config.yaml
d_model: 64
n_kv_head: 1
head_dim: 64
norm: "layernorm"
qk_norm: false
extras: ["capped logits"]
init_std_o: 0.0148
init_std_down: 0.0148
lr: 0.0107
lr_mult_down: 2.0
lr_head: 0.0099
steps: 9308
Each number is 128 + 24 x the weight over its row's rms, rounded and kept within 0 to 255. Layers, rows and columns count from 0. The size above them is the row's rms in percent of the matrix's.

# layer 2 attention query, 64x64, rms 0.139, rows 0-52, columns 0-63
size [ 48 126  71  64  71 113 110  93 123 135  85  54  59  42  63 105  93  86 137 103  95 144  79 108 143 108 105 105 143 113 113  56 120  42  96 141 131  56  42 145 153 123  58 102  95  97 117  95  48 117  75  73 105]
[[122 117 132 142 115 116 104 112  96 121 134 128  90 104 104 137 158 148 148 111 154 147  82 141 154 162 125 144 138 130 109 160 127 164  73  90 143 144 130 146 146 133 113 155 118 191 134 118  97 122 124 104 166 122 119 102 110  96 164 109 116 129 185 148]
 [144 144 165  99 169 148 126 101 100 131 114 111 139 135  93 137 108 130 129  94 148  88 111 152 154 140 144 112 127 134 149 155 102 153 136 146 139  94 137 142  74 148 148 109 150 167 159 107 159 142 143 130 104  86 120 123 108 101 134  97 106 123 189 100]
 [105 133 161 107 119 160 180 127 116 155 112 159 145 154 143  96 124 123 124 137 107 133 128  87 133  96 138 100 158 137  91  96 123 137 187 157  81 103 141 142 110 132 136 120 152 119  90 124 150 149 169 142 120 140 137 152 112 162  91 126 131  96 100 106]
 [130 143 123  98 151 122 150  95 115 130 109 135 114  87 126 139 167 116 124 124 142 115 127 155 141 138 139 102 135 152 156 109 121 138 141 125 119 144 159 142 176 145 144 117 110 128 153 124 134  78 171 121 186 128 147 116 143  50 162  88  94 129 101 112]
 [126 119 113 121 157 107 109 104 149 102 187 133 105 120 136 147 135 108 147 120 122 167 112 129 131 170 100 152  87  78 191 112 159 110 117 109 139 108  84 108 161 113 147 146 131 156 147 104 121 139  92 137 134 119 168 107 145 133 115 118 113 124  93 144]
 [103  95 114 143  96 123 153 152 136 129 114 122  84 145 184 105 144 100 141 125 116 115 126 103 113 108 115 138 160 142 132 117 140 128 111 103 140 161 103 139 177 116 110 125 142  79 164 159 139 110 131 143 145 146 133 161 103 107 125 173 147 123  61 157]
 [160 144 138 138 111 160 117 156 115 147 132  93 162 118 143 125 103 155 147 107  76 122 188 133 108 122  90 158 146 146 140 182 126  90 132 122 133 123 165 124 136 130 150 110  88 115 106 142 134 136 132  97 112 134 131  77 171 126 151  86 135 112 128 143]
 [143 133 145 120 137 104 132 149  89 104 173 146 104 152  97 109 124 167 163 108 132 119  91 146 135 129 105 145 131  93 118 181 124 125 140 131 130 132  99 108 103 101 143 146 128 139 134 119 104 158 159 134 103 103 153 154  78 157 116 112 114 107 199 122]
 [139 190 124 122 125 144 137 150 149  77 140 119 155 156 135 156  95 106 131 123 139 113 118 136 150 130  94 105 144 144 129 132 102 152 127 110 120 118  81 164  96 116 156 115 131 130 154 144 129 145  69 131 108 153 122 139  90 188  98 129 114 118 101 162]
 [ 98 115 119 123 106 129 159 111 180 126 146 166  66 101 115 138 124 116 119 144 120 106 110 122 118 118 161 156 136 162  93  97 134 125  92 143 160 132 108 137 140 116 128 156 137  99  98 123 162 127  97 171 129 147 126 172  82 132 113 167 138 117 127 166]
 [141 128 156 159 133 107 124  94  92 146 146 122 145 114 125 132 102 138 137 115 146 114 126 137 149  90 138 116 145 117  70 122 141  63 148 184 139 106 148 124 116 134  96  81  88 156 145 129 109 126 149 149 110 155 103 138 125 147 136 161 167 148 140  86]
 [150 127 137 123 135 151 139 107  86 122 148 127 133 120 151 147 145 143 146  95  99 111 112 152 144 112 113 119 141 126 108 158  90 154 129 106 162 106 114 129 129 154 137 176  91  97 134  80  90 132 213 148 129 126 139  98 119 143 175 112 132 150 140 119]
 [140 157 164 106  89 132 129 114 134 168 151 112 185 105 119 144 100 122 109 107 114 119 150 133 105 153 188 115 111 122 139  98 135  91 131 152 133 134 137 122 113 133 133  98 131 165  97 149 157 103 109  98 146 125 115  88 170  98 139 107 108 169 157 115]
 [ 81  85 129 123  81 113 109 131 166 145 137 128 114 185 162 138 116 134  60 102 125 151 123 180 130 124 109 134 155 119 120 112  87 108 130 143 139 118 167 111 131 125 127 139 160 109 137 122 120 153 121 128 128 119 147 174 101 127 121 148 154 136  97  95]
 [147 100 129 112 138 121 146 120 118  91  84 172 156 154 128 146  91 133 106 134 169  93 100 148 132  90 119 154 134 141 128 129 129  86 129 149 104 136 126 149 104 148 159 144 133  91 154 134 163 134 149 128 149 114 137 203  86 139 126 121 121 134 154  95]
 [143 123 119  89 108 137 143 135 110 137 147  98 175 123 106 126 134  70 130 119 142 142 184 129 143 123 119  96 108 123 124 117 159 137 154 166  76 104 192 128 126 131 114 130 118 130  87 119 144 187 135 126 131 116  99 150 150 155 115 100 116 153 124 127]
 [ 96 133 146 134 133 156 137 119 150 135 151 132  70 105 130  90 147 135 156 128  78  85 132  99  96 133 123 154 153 143 148 125 149 146 125 121 143 120 106 125 156 115 122 105 166 134 139 138 173 105 123 152 113 150 171  87 127  92 138 125 104 101 105 183]
 [140 130 107 164 126 145 126 128 101  92 132 114 142 119 127 136  89 138 124 172 136 131 120 167 144 159  72 155  75 133 131 177 129 154  95 101 132 101 146 133 121 148 121 142  88 107 173 155 108 110 136 103 113 117  91 119 137 163 145 110 109 155 148 101]
 [130 102 146 101 105 110 142 120 159 125 143 144 102 154 159 130 114 137 108 115 104 100 106 147 129 119 159 121 140 139 145  83 136  70 162 173 131 145  63 111 125 114 150 117 169  80 131 100 163 124 134 139 137 132 133 177 112 128 124 142 148 143 100 102]
 [101 129  91 126 159 100 104  97 144 131 143 123 148 118  97 149 140 182  92 134 145 103 120 143 124 132 115 130 137 119 133 156 145 134 142 141 143 171 180 155  69 168 112 148 106 120 145 140 126 119 140 100  91 112 117 126 120 127 108 101 123 164 175  83]
 [100  97 135 146 105 147 164 155 136 141 136 173 115 160 147 118 110  97 124 117 136 150 153  87  85  99 140 123 140 128 129  76 114  86 113 116 101 122 138 147 141 122 117 107 122 107  96 122 133 127 108 136 161 162 119 160 117 153  97 174 167 159  84 141]
 [122 131 155  99  95 140 159 120 126 182 131 125 155 140 124 136 113 153 100 134 161 141 134 104 112 134 162 107 127 130 109 100 105 125 155 143 109 133 211 135 115 128 119 116 121 138  81 133 146  98 142  76 128 123  89 118 165  86 147 116 127 156 147 111]
 [178 190 134  99 140 139 139 135 133 128 113 130 191 113 123 167 105 116 128 119 151 111 134 128 144  99 190 122 109 130 116 106  72 107 138 125  90 128 145 139  89 131 124 121 113 142 113 114 134 105 110 107 148 146  89 116 128 144 163 122 113 112 172 124]
 [129 130 119 147 125 127 161 169 141 138 149 152  86 108  92 133 130  98 128 103 112  95 144 149  94 140 143 124  81 168 128 129 119 131 131 138 161 155 170 104 177 110  98  95 130  95 148 133 128 123 120 123 113 116 132 149 141  93 119 187 123 129  69 139]
 [107 125 132 149 131 103 104  99 159 121 173 157 111 137 147 148 108 116 132 111 114  98 128 110 100 110 144 108 125 127 111 116 184 119 143 146 151 121  60 139 123 110 132 120 173 138 142 106 158 154  91 170 130 127 146 131  99 138 112 164 117 137  89 180]
 [117 124 106 142 124 109 133 140 143 119 126 104 169 157 146 126  95 116  87 145 104  93 152 148 145 137  93 137 147 120 135 143 155 102 116 138 143 115 112 113 105 136 128 115 173  79 168 172 142 141 142 149 108 145 119 136 122 170 107 159 130 138  70  68]
 [165 167 120 110 143 106 117 141 126 100  81 138 175 131  84 142 111 122 112 121 146 134 108 152 134 122 125 169  95 110 168 155 121  98  96  97  99 142 138 115 110 144 150 169 155 121 159 144 129 145 112 100 146 126 125 156 103 153 142 134  79 126 175 114]
 [106  97 139 144  97 134 137 124 103 149 168 111 107 149 147 109 138  87 167  98  82 176 177 114 151 165  97 114 149 128  88 115 129 139 117 138 137 135 165 142 139 107 106 113  72 136 111 153  76 142 151 136 139 120 124 118 135 142 116 132 147 143 108 113]
 [115  96 120 139 128 153  89 153 149 119  98 122 187 109 150 144  88 126 116 172 100 164 132  97 135 153 110 139 106 128 150 146 144 117 110 104 150 119 134 120 124 176 174 171 126  96  99 140 130 104 131 123 137 117 111 110 181 138 139 102 107 118 117  90]
 [133 124 126 146 156 128 142 174 119 136 103 121 134 166  93 116 153  65 129  95 102 120 150 151 129 164 148 124 128 172  81 132  98 134 129 111 153 142 172 124  78 117 112 112 123 126 120 158 116 146 142  94 109 134 101 123 133 172  81 152 147 124 114 122]
 [153  89  67 146 155  79 103 131 128 138 130 174 112 126 113 126 110 107 141 115 150 141 169 125 164 103 141 114 120 122 134 143 114 128 120 159 103 121 111 124 109 134 113 133 121 113  89 133  77 162 129 182 147 132 130 166  98 158 133 154 139  95 124 164]
 [105  98 128 135 106 118 144 113 133 112 127 122  77 135 131 114 123 144 137 137  96  68  90 130 133 141 104 160 176 170 111 152 159 142  99 135 165 148 113 150 148  99 124 120 156 123 178 150 152 117 131 133 145 102 150 126  85  93 145 148  94 106 131 151]
 [102 126 113 155 129 127 118 178 135  91 117 156 113 135 123 151 134 143 123 126 151 146  72 118 134 134 131 124 130 148  95 154 114 140 122  94 118 151  76 108 123 113 135 168 167 150 140  85 117 166 113 115 118 121 163 146  83 154  95 148 131  77 137 162]
 [111 138 107 127 122 124 136 111 148 169 169  84 136 155 144 133 129 141  99 132  97 142 146 111 150 173 172 115 145 113 127 140 125 174 174 131 170 137  80 129 119 136 117  86 123 151  93 159 106 115 136 152 149  89 127  84 168 123 150 122 121 111 126 128]
 [116 129 137 127 168 143 181 123 140 119 103 166 128 155 142 112 118 117 108 130 103 122 116 108 120 110 119 142 134 123 129 111 117 112 136 138 121 109  96 105 127 140 143 136 161  75 168 121 147 142 155 173 110 142 171 160 108 152  86 166 159 102  69  94]
 [157 102 121 119 130 106 146 129 105 116 102 153 138 156 147 126 139 117 195  84 156 114 114 104 127 139 127 122 166  96 136 102 113 134 140 129 123 129 127 171 129 126 100 159  94 185 100 108  96 114  88 105 140 131 114  98 109 142 106 117 148 153 139 181]
 [108 117 115 103 124 111 174 128 190 160 153 164 125 109 150 110 154 107 102 112 111 108 145 101 128 136 149 156 152 113 108  78 146  83 134 125 126 158 113 113 141 106 118 113 150 146 124 111 128  98 115 166 121 154 163 132 126 122  91 172 154 141  92 155]
 [120  93 119 125 110 118 119 106  89 152 122 133  94 131  99 111 149 138 112 130 132 160 108 200 162 147 107 166 131 115 129 156  89 162 105 131 121 106 183 107 125 145  98 158 132 159 144 148  80 139 156  96 148 116 131 137 113 123 163 111 116 120 149 113]
 [123 147 118 148 147  86 135 115 132 112 111 129 173 157 112 112 123 124 121 129 142 166 199 135 145 191  98  91 118 116 136 129 137 115 123 106 125 149 116 102 141 129 166 120 129 133 103 147  99  86 115 116 134 101 110  97 165 131  99 118  95 178 121 110]
 [124 151 176 112 141 156 116 120 101 142 140  76 191 150 142 108 124 114 143 122  71 141 151 138 111 102 135 116 134 125 102 148 105 145 146 141 128 148 150 120  92 145 135 120  85 115 135 156 122 100 125  96 112 107 125  94 173 142 159  94 134 146 167 110]
 [152 132 153 140 128 176 130 135 111 158 108 100 124 157 122 111 136 127 126 110  62 124 113 110 132 127 151 162 117 146  70 134  98 146 128 126 129 125 131 148  94 141 104 152 107 157  95 169  93 116 143 128 119 136 141 107 135 171 132 116 122  87 192 105]
 [119 120 108 175 143  96 105 129 156 142 136 110  95 146 150  94 142 144  94 116  66 166 134 113 152 118 139 108 151 176 107 143 132 129 108 106 145 161 138 109 151 111 126 113 119  84 174 123  79 111 136 167 161 129 138 127 117 128 142 169 146 118 138 131]
 [154 102 142 133 128 135 135  95 100 139 138 104 124 142 130 127 129 134 155 120  82 147 105 103 151 142 106 188 148 112  73 138 128 127 112 139 176 108 128 141  86 131 110 149  94 123 126 138 100 155 166 150 100 111 109 130 112 183 113 134 170 123 158  99]
 [152 113 107 122 161 130 136 124 145  85 112 119 160 196 129 181 116 123 100 126 159  84 102 128 101  70 152 141 140 119 130 128  89  86 117 118 120 158 102 115 129 125 129 162 156 145 133 110 156 122 114 111 166 106 144 139 104 114 151 152 112 125 139 139]
 [129 117 141 104 151  97 161 101 107 176 167 140 124 135 128 107 172 102 114 116  98 147 160 185 167 132 163 113 125 145 127  97 135 151 176 170 118 132 161 108 133 107 101 110 137 122 137 131 115 130 129  94 109 105 128 129 148 128 103  99 127  80 104 124]
 [140 106 101 126 149 108 128 129 118 123 109  82 134 174 140 144 135  99 114 103  88 147 127 152 154 122  94 135 143 150  74 161  90 139  88 120 133 152 167 117 116 147 145 204 123  98 149 158 100 127 154 134 138 127 151 147 110 152 121 111 137 112 146 118]
 [127  96 129 129 142 133  79 131 143 110 126  87  95 158 133 118 135 159 150 142 165  90 128 122 105 128 114 127 109 155 161 138 112 158  91 122 126 116 157 170 122 121 107 138 122 115 102 141 170  88  92 123 137 125 113 100 137 104 174 124 119 154 198 124]
 [138 141 146 111 131 135 107 143 143 119 105 149  97 122 117 132 168 114 158  76 129 140 110 155 142 143 120 133 114 134 118 104  81 148  91  93 128 141 162 143 128 110 139 192 112 166 119 104  88 121 101 121 111 145 163 117 105 121 127 133 105 131 198 156]
 [ 95 112 124 130  92 114 127 127 124 126 142 112 112 111  90 140 102 119 112 154 143 119  89 164 141 152 111 138 125 110 165 110 161 106 126 187 140  83 131  99 167 124 101  93 157 165 151 143 156 172 109 146 136 125 161 140 145 108 129 169 140 133  98 100]
 [146 150 163  97 111 127 123 109 105 151 198 116 108 114 143 112 145 145 163  95  99 140  95  97 137 136 155 138 112  88 120 138 143 146 138 130 140 110  55 121  99 111 122 153 141 146 140  94 107 148 145 163 116 118 142 116 102 158 136 123 128 112 172 138]
 [111 103  99 128 139 105 148 134 161 105 162 165 113 147 152 130 129 131  98 137 122 102  91 153 136  87 135 128 151 150 109 117 103 101 155 131 130 125 114 101 101 105 135 119 160  76 162  95 147 130 159 148 118 134 142 179  80 157 106 145 158 110  94 153]
 [142 120 134 110 130 112 146  96 108 134 189 134 116 149 149 131 136 151 152 112  99 143 103 106 146 116 153 158 137  92 114 139 131 129 160 158 134 132  85 132  83 103 105 124 125 126 139  92 108 171 176 143 117  83 128 149  91 161 117 126 157 114 166  93]
 [184 149 149 124 138 152  94 137 102 123 104 112 131 135  88 126 124 109 142  99 130 117 152 103  89 124 140 113 104 151 155 128 127 120 114 103 131 113 137 147 125 146 138 137 104 148  92 144 127  93  93 111 187 139 105  96 163 117 177  95  83 134 145 166]]
# layer 2 attention key, 64x64, rms 0.135, rows 0-51, columns 0-63
size [ 43 116  68  56  73 111 118 101 140 137  93  63  54  50  67 103  79  80 138 115  72 131  85 109 119  96 104 104 151  99 108  63 117  44  85 139 115  53  43 150 154 154  55 100  98  89 136  78  55 112  84  87]
[[ 97 104 144 110 123 134 120 112  86 155 115 101 135 104 115  99 135 144  97 115  89 141 153 176 176 152 149 111 109 143 128 142 140 148 150 142 184 100 139 150 129 131 142 109 154 130 137 149 158 140 184  97 124 105 117 138 110 142 135 104 101 120  99  78]
 [134 118  90 163  94 109 105 127 143 161 154 159 176 131 114 125 108 138 138 113 132 165 145  79 115  79 133 141 123 132 121 159 130  85 119 162 120 129 107 141 106 171 159 141 120 158 136 121 126 103 150 124 146 135  94 114 150 180 101 106 157 106 102 130]
 [174 144 143 128 132 149 153 134 134 113 108 138 124 116 109 120 121 126 137  94 134 133  88 117  87 110 111 145 110 113 102 106 143 114 113 132 148 145  56 108 187  92 155 139 150 126 146  97 146 149 138 116 140 114 143 130 105 167  93 186 143  88 124 134]
 [139 102  98 121 147 117 145 137  90 156 128 170 136 154 124  82 160 118  74 103 119 159 140 143 138 154 113 140 145 100 139 118 129  70 133 148 131 117 131 144 133 138 123 118 114 122 152 167 124  94 146 158 169  89  82 109  88 140  88 111 142 137 136 110]
 [133 129 152 149 132 158 143 121  97 113 175 121  83 150 150 110 144 127 152 112 108  91 119 159 190 128 112 168 138 139 148 117 102 162 142 123 119 118 147 113 111 127  77 120 166 104 183 128 110  86 131 140 136 137 107 123 106 109 125 101 171 128 104 118]
 [114 139 111 134 140 109 112 134 111 168 124 151 105 124 143  99 158 137  86  96 127 142 129 146 131 127 186 112 135 134 139 111 145 113 134 146 121 150 133 104 150  82 108  97 148  62 112 114 133 140 121 153 119 118 152 190 100 107 162 153  98 146 166 157]
 [107 156 131  77 111 163 123  89 182 129 126 127 125 116 159 179 126 128 149 171 159 122 116  78 134 173 157 120 148 106 113  93  97  96 127 119 109 109 100 141 102 155 135 124 140 162 116 141 153 126 121 138 140 154 137 102 126 114 116 130  92 111 122 160]
 [154 153 145 116 144 149  92 107 132 138 143 108 158 124 117 149  80 132 131 113 108 110 162 129 105  61 123 127 118 156 135 145 100  70 106 166 103 118 121 104 129 176 117 111 113  95 118 137 142 134 141 115 109 122 103 160 152 163 155 141 118  89 159 108]
 [113  85 120 151 132 136 156 126 125 147 119 149  58  96 108 113 157 137 182  90 145 115 110 151 129 148 110 143 132 137 127 127 102 164 139 135 140 112 110 142 180  84 119 153 129 108 171 113 110 136 140 136 117 133 119 169 104 109 142 121 170  97  99 133]
 [ 96 119 120 154 169 104 103 166  81 118 125 130 102 127  89 131 155 149 106  88 165 106 131 156  99 139 128 117 136 151 140 153 138 109 131 127 138 134 160 151 134 112 149 114 144 126 153  79 121 152 133 121 106  71 145 135 125  99 109 137 118 178 180 125]
 [105 149 110 104 116 123 107  80 151 121 116 126 172 106 129 124 144 134 101 171  96 125 164 124 105 111 101 101  85 102 139 161 164 103 121 124 142 125 120 131 115 178 138 118 134 117 155 154 127 192 133 100 119 110 140 106 181 136 169 134 143 137 131 119]
 [137 153 157 134 133 150 110 132 165 157 141 175 123 117 147  71 130 116 102 128  78 119 147 124  97 127 142 155 141 127 114 142 127  99 140 177 150 104  73 100 107 153 131 119 137 123 100 158 150 125 122 150  96  98 128 101 155 157 139 121 110 105 175 142]
 [116 114  95 111 117 117 151 126 130  91 135 112 163 120 155 167 108 120 144 113 169 115 160 133 148 169  87 123 136 105 134 147 117 150 123  87 135 119 137 184 111 152 136 138 115 193 151 135  92 153 136 120 146 154 132 118 124 109  82 102 147 127  85 111]
 [ 95 116 124 158 113 124  97  84 113 158 159  97  91 119 101 102 128 156 121 133 124  87 106 156 137  98 143 129 125 135 133 147 119 163 120 145 125 113 150 123 140 135 100 136 157 158  97 122 138 141  94 105 139 158 147 133 142  65 147 112 104 109 194 149]
 [150 125  78 155 127  97  91 124 109 147 139 151 137 115  94 155 114 107 123 117 138 175 144 156  86 116 120 124 139 146 136 149 130 107 106 147  47 121 155 102 152 156 117 106  86 119 126 134 121 135 146 110 128 125 103 127 172 136 139 121  93 132 159 164]
 [139 148 111 146 100 158 127 128 174 101 124 143 135 137 138 169 110 138 175 141 146 120 112 125 110 119 102 159 142 107  98  90 145 120 134  79 108 149  92  97 129 148 108 130 120 201 182 146 130  99 111  92 126 153 129 128 122 105 107 122 136 139 117  97]
 [109 103 140 101 148 123 145 136 113 148 126 131 137 143 128  88 144 136 120  89 171 119 120  94 140 144 176 113 146 132 125  98 104  71 140 133 156 184 105 137 130  97 120 128 164 100 148  95 136 123 152 151 140 116 144 133  79 144  99 170 138 128 100 164]
 [121 146 134 133 110 133 110 103 172 139  86 165 113 106 127 152 123  92 149 147 101 157 161 143 144 154 141 148 154 147 120 110 115 142 179 115  82 134 155 108 109 142 107  87 140 124  73 153 156  99 140 130 113 134  97 105 127 144 174 112 118 137  92 143]
 [147 127 105 157 156  79  98 137 112 146 154 142 107 167 104 101 125 158 137  83 124 130 142 152 103 101 103 118 127 133 144 183 139 105  81 121 121 118 112 120 113 137  90 140 127 131 148 103  76 127 111 147 154 129 126 147 149 125 127 123 112 143 200 142]
 [143  97 136 142 142 120 111 119 144 130 118  94 143 101  94 142  99 137 121 173 173 120 136 114 112 123 149 109 114 135 128 167 134 136 119 135 118 123 190 133 116 171 142  86  86 139 102 167 102 103 116 116 120 162  85  92 151 140 144 118 128 151 161 172]
 [101 135  97  88 128 138  99 101 161  91 162 102  74  99 172 132 134 103 123 125 135 128  92 137 138 153 133 114 140 147 167 124 117 187 138 133 141 139 140  95 140 134 142 100 132 103 144 105 134 185 110 111 123 140 180 117 152 120 122 117 125 120 145 155]
 [134 142 137 128 129 115 159 139 143  99  69 113 162 107 121 146 123  86 121 125 173 151 136  89 149 169  84 132 115 112 116 142 126 140 106  92 122 129 132 152 146 147 166 131 136 192 103 151 123 139  96  99 115 159 118 111 121 156 108 126 110  87 128 159]
 [125 123 118 133 129 103 159 164 140 126  96 149 145 104 151 159 128 113 165 131 144 136 130 101  93 155  81 136 128 109 152 115 104 122 115 106 110  73 135 159 167 137 160 164  95 168 145 155 163 157 108 120 108 121 145 111 155 132 103  85 135 113  88 124]
 [108 137 102 150 166 107 122 108 146  98 131 148 137 159 145 144 123 115  76 118 149 115 165 110 131  88 148 114 148 121 163 156 157  73 134 143 104 113 150 138  93 140 120 129  97 104  99 112 112 146  86 161 125 114 133 133  89 110 145 118 114 171 173 135]
 [123  89 116 161 141  96 127 159 102 103 168 131 101 138 118 103 152 135 127  97 129 104 122 166 124 113 121  95 122 156 108 172 147 130 100 118 153 146 125 133 124  96 109 151 122  90 188 112  93 152 124 109 110 141 131 134 140 109 132 159 160 177 156 163]
 [110 144 114 126  97 111 144  90 142 172 148 155 120 117 116 101 156 155 153 101 143  92 138 147  93 117 157 127 155 113 114 130 141 141 129 102 101 161 152 119 114 136  81  93 130 136 110 127 105  92  93 149 121 158 145 144 120  94 174 103 142 135 139 188]
 [135 142 128 128 114 125 130 126 136 159 145 137 141 113 131 171 104 114 156 131 131 134 137 143 110 107 120 114 143 141 174  95 104 137 116 125  40  95 194 134 159 146 122 120  95 160 115 139 160 101 127 102 115 144 127 129 144 131 132  86  97 127  80 141]
 [ 82 124 129 116 129 179  96  85 147  95 123 126 119 102 154 130 135 164 106 114 110  97 103 143 152 127 144 163 112 118 102 104 129 143 167 134 174 140  76 108 123 147 140 106 190 123 148 132 135 155 118 147 139 130 148 148  86 134 135 134 112 107 137  96]
 [136 149 159 108  80 160 144 132 147 110 120 133 102 147 126 180 133  93 138 142 136 138  78 124 139 195 140 130 149 104 126  88 114 171 130 104 134 106 144 137 124 110 122 116 144 176  73 110 129 106 108 132 124 151 128 107 116 133  98 112 134 126 106 169]
 [ 81 107 130 121 137 153 135  93 155  85 131 147 161  81 170 141  92 151 131 136 163 120 124 119 109 113 146 154 132 127 123 144 138 153 137 119 167 101 133 113  92 140 170 135  92 117 139  73 134 146 118 174 105 126 145 163  97 121 127 104 150 144 141 106]
 [123 134 114 101  90 110 109 109 119 130 177  99 151 128 141 168 137 149 134 148  78  82  98 136  77 109 122 122 133 153 137 135 109 153 121 149 120 146 140 107 116 150 151 103  93  95 148 136 142 148  99 101 129 132 118 118 182 108 128 137 126 169 179 109]
 [105 110 108 150 143  91 137 130  83 159  92 141 142 140  79 108 136 142  96  80 154 142 140 158 133 145 170 113 143 132 117 129 148  79 131 143 112 153 126 153 139 117 118 121 156 109 140 108 127 142 155 139 127 111 134 169  79 144 150 138  66 133 125 156]
 [149 105 175 125 133 136 122 141  96 126 137  91  86 138 113 143 108 126 151 110 128 125 128 157 131 107 145 115 106 150 117 153 136 149 143 172 145  89 120 113 173  65 112 156 120  95 132  91 163 160 138 118 103  97 137 185 120 105 157 135 134 121 133 102]
 [129 132 149 148 129 110 194 126 121 133  78 102 145  97 140 102 140 128 126  88 128  93 135 138 169 149 132 167 113  97  92 114 131 137 104 128 193 153 104 166 108 122 147 139 134 109 152 148 119 122 115 149 127 138 136 176  87 138 107 112 123 104 120 108]
 [161 138 129 156 136 121 123 127 120 142 177 163  79 121 149  86 163 133 120  98 127 121 118 125  96  79 138 139 124 149 158 143 137 119 124 165  99 149 105  80 150 109 110 119 142  86 117  88 136 100 108 181 141  94 144 125 122 139 135 138 144 114 155 158]
 [142 127 115 119 128 139 186 102 117 117 111 121 145 105 159 123 129 118 131 132  98 122  95 146 128 187 128 142 104 145 130 138 118 161 137 153 165  96  84  97 153 118 147 121 136  85 193 124  77 141 155 138  98 144 151 128 125 148 112 135 118 109  86 116]
 [141 115 118 135 174 120 157 160 104 129 135  89 140 116 159 105 127 126 132  86 150  70 128 142 131 144 134 101 117 151 156 144 141 135 132  94 148 142 133 149 123  97 107 110 154  84 179 102 109 146  80 146 115 118 163 143 120  81  93 103 144 136 147 122]
 [123 139 144 131 114 130 126  75 101 171 133 119 148  96 116  88 114 166 127 144  90 102 159 169 147 100 146 149 134 158 156 126 129 150 137 142 132 146 145 143 130 163 113 102 155 175  98 138 187 117 152 101 156 131 117 105 118 124 140 129  84 115 139 100]
 [109 139 139  92 123 158 144 116 155  98 148 100 163 147 150 159 155 125 137 119 118 104 123 175 149 148 109 145 131 134 114 128  98 149 157  99 145 169 169 129  94 152 122 144 128 107 159 145  90  64  94 137 128 168 113 130 100 161 131 101 150 134 120 112]
 [144 104 143 117  98 157  90 138 180 108 116 140 143  81 162 160  94 134 127 187 154 119 119  99 141 142 129 130 116 131 135 105  95 125  99 112 132 141 101 112 138 151 117 152 118 168  69 154 146 129 125 127 126 165 125 116 136 166 126 127 105  82 131 140]
 [128 126 171 134 142 128 121 113 158 111  87 140 160  88 129 144  89 137 128 122 113 153 143  93 109 129 150 139 105 115 127 109 146 113 126 143 126 142  87 131 156 124 190 138 143 141 101 110 142 192 161 147 150 118 148 128 123 157  89 139  95 102  76 121]
 [111 112 145 125 115  97  73 139 167 151 128  99 133 144 120 123 119 161  92 151  89 132 113 112 118 103 158  80 112 135 140 135 142 112 112 136 130 146 152 119 109 141 144 133 148  89  94 138 174 132  77 151 137 138 150 128 151 140 163 116  79 145 178 137]
 [ 94 162 145 175 152 138 115 118 124 107  86 138 134  77 128  97 123 144 112 127 104 135 144 121 109  96 135 165 101 126 118 137 171 122 119 135 128 120  79 117 104 158 164  97 174 120 117 100 134 141 131 162  98  90 155 128 144 154 144 130  75 125 129 123]
 [127 131 135 150 109  90 130 149  94 118 139 144 122 102 139 111 120 103 129 129 178 132 152 155 122 154 129 126 136 135 148 144 118 110 119 165  93 132 172 108 162 134 103 170  71 140 173 136 122 138 116 113  85 119 128 136 144 110 147  89  80 123 144 186]
 [163 126 136 168 155 112 131 123 112 111 138 120 157 136 127 119 115 209 149 112 101  97 147 130 123  83 113 183 130 114 124 161 135 114  90  91 136 140 111 132 126 161  98 147 130 103 149 135 135 110 123 137 170 148 114 111  97 120 138 141 137 113 171  89]
 [ 92 117 175 147  90 140  83 117 125 146 138 140 110  95 129 147 135 163 110 148 135 119 120 155  71 131 158 138 115 151 134 129 126 117 122 156  72 149 135  85 146 147 135 124 150 147 117 135 157 123 105 146 112 133 110 154 118 104 137 110  83 142 189 154]
 [ 93 112 134 116  99 102 108 133 152 133 117 126 175 155 101 152 115 123 116 163 139 165 115  87 142 166 146 137 152 130 105 118 102 115 137 118  83 160 153  87 106 148 160 135 119 150  86 151 100 126 139 118 122 172 122 113 174 157 130 113 112 140 113 170]
 [104  86 159 141 166 164  95 145 128 132 147 129 155 144 121 148  96 137 107 126  96 116 103 119 113 129 139 129 114 146 146 115  96 141 175 162 115  71 140 136 151 104 181 162 168 132 118 117 136 177 143 128 118 123 148 120 124 120  87 115 122 108 101  91]
 [125 131 102 126 103 122 171  77  96 132 133 114 119 159 100 133 141 132 120 125 140  98 147 178 163 129 111 128 122  98 139 126 162 149 142 123 106 132 135 145 106 122  80 130 164 170 171 107 102 134 161 108 148 111 158 144 101  87 147 126 145 146  82  98]
 [164 145 160 161 156 123 114 171 132 137 142 122 129 128 143  90 103 151 149  91  70 111 156 105 124  60 116 144 106 149 133 145 133  96  94 130 132 122  62 125 136 126 130 118 153 106 119 131 148 134 125 136 122 120 126 147 158 163 121 139 139  93 119  93]
 [138 113 124 153 145 102 113 146 106 146 143 115 101 120 123  94 113 131 144 125 138 113 132 159  90 115 123 126 145 159 150 173 114 120 107 138 131 118 147 107 130 120  92 130 107  78 154 102 162 132 102 135  95 113 125 148 163  99 162 136 136 146 221 154]
 [167 151 132 185 168 116 109 163 110 124 127 117 131 113 144 104  96 147 150 106 112 116 148 123 116  49 119 167 112 143 131 157 147 111  96 146 125 107  81 115 140 159 122 121 127 101 127 145 153 129 118 147 126 114 130 147 161 167 146 137 103 111 165 117]]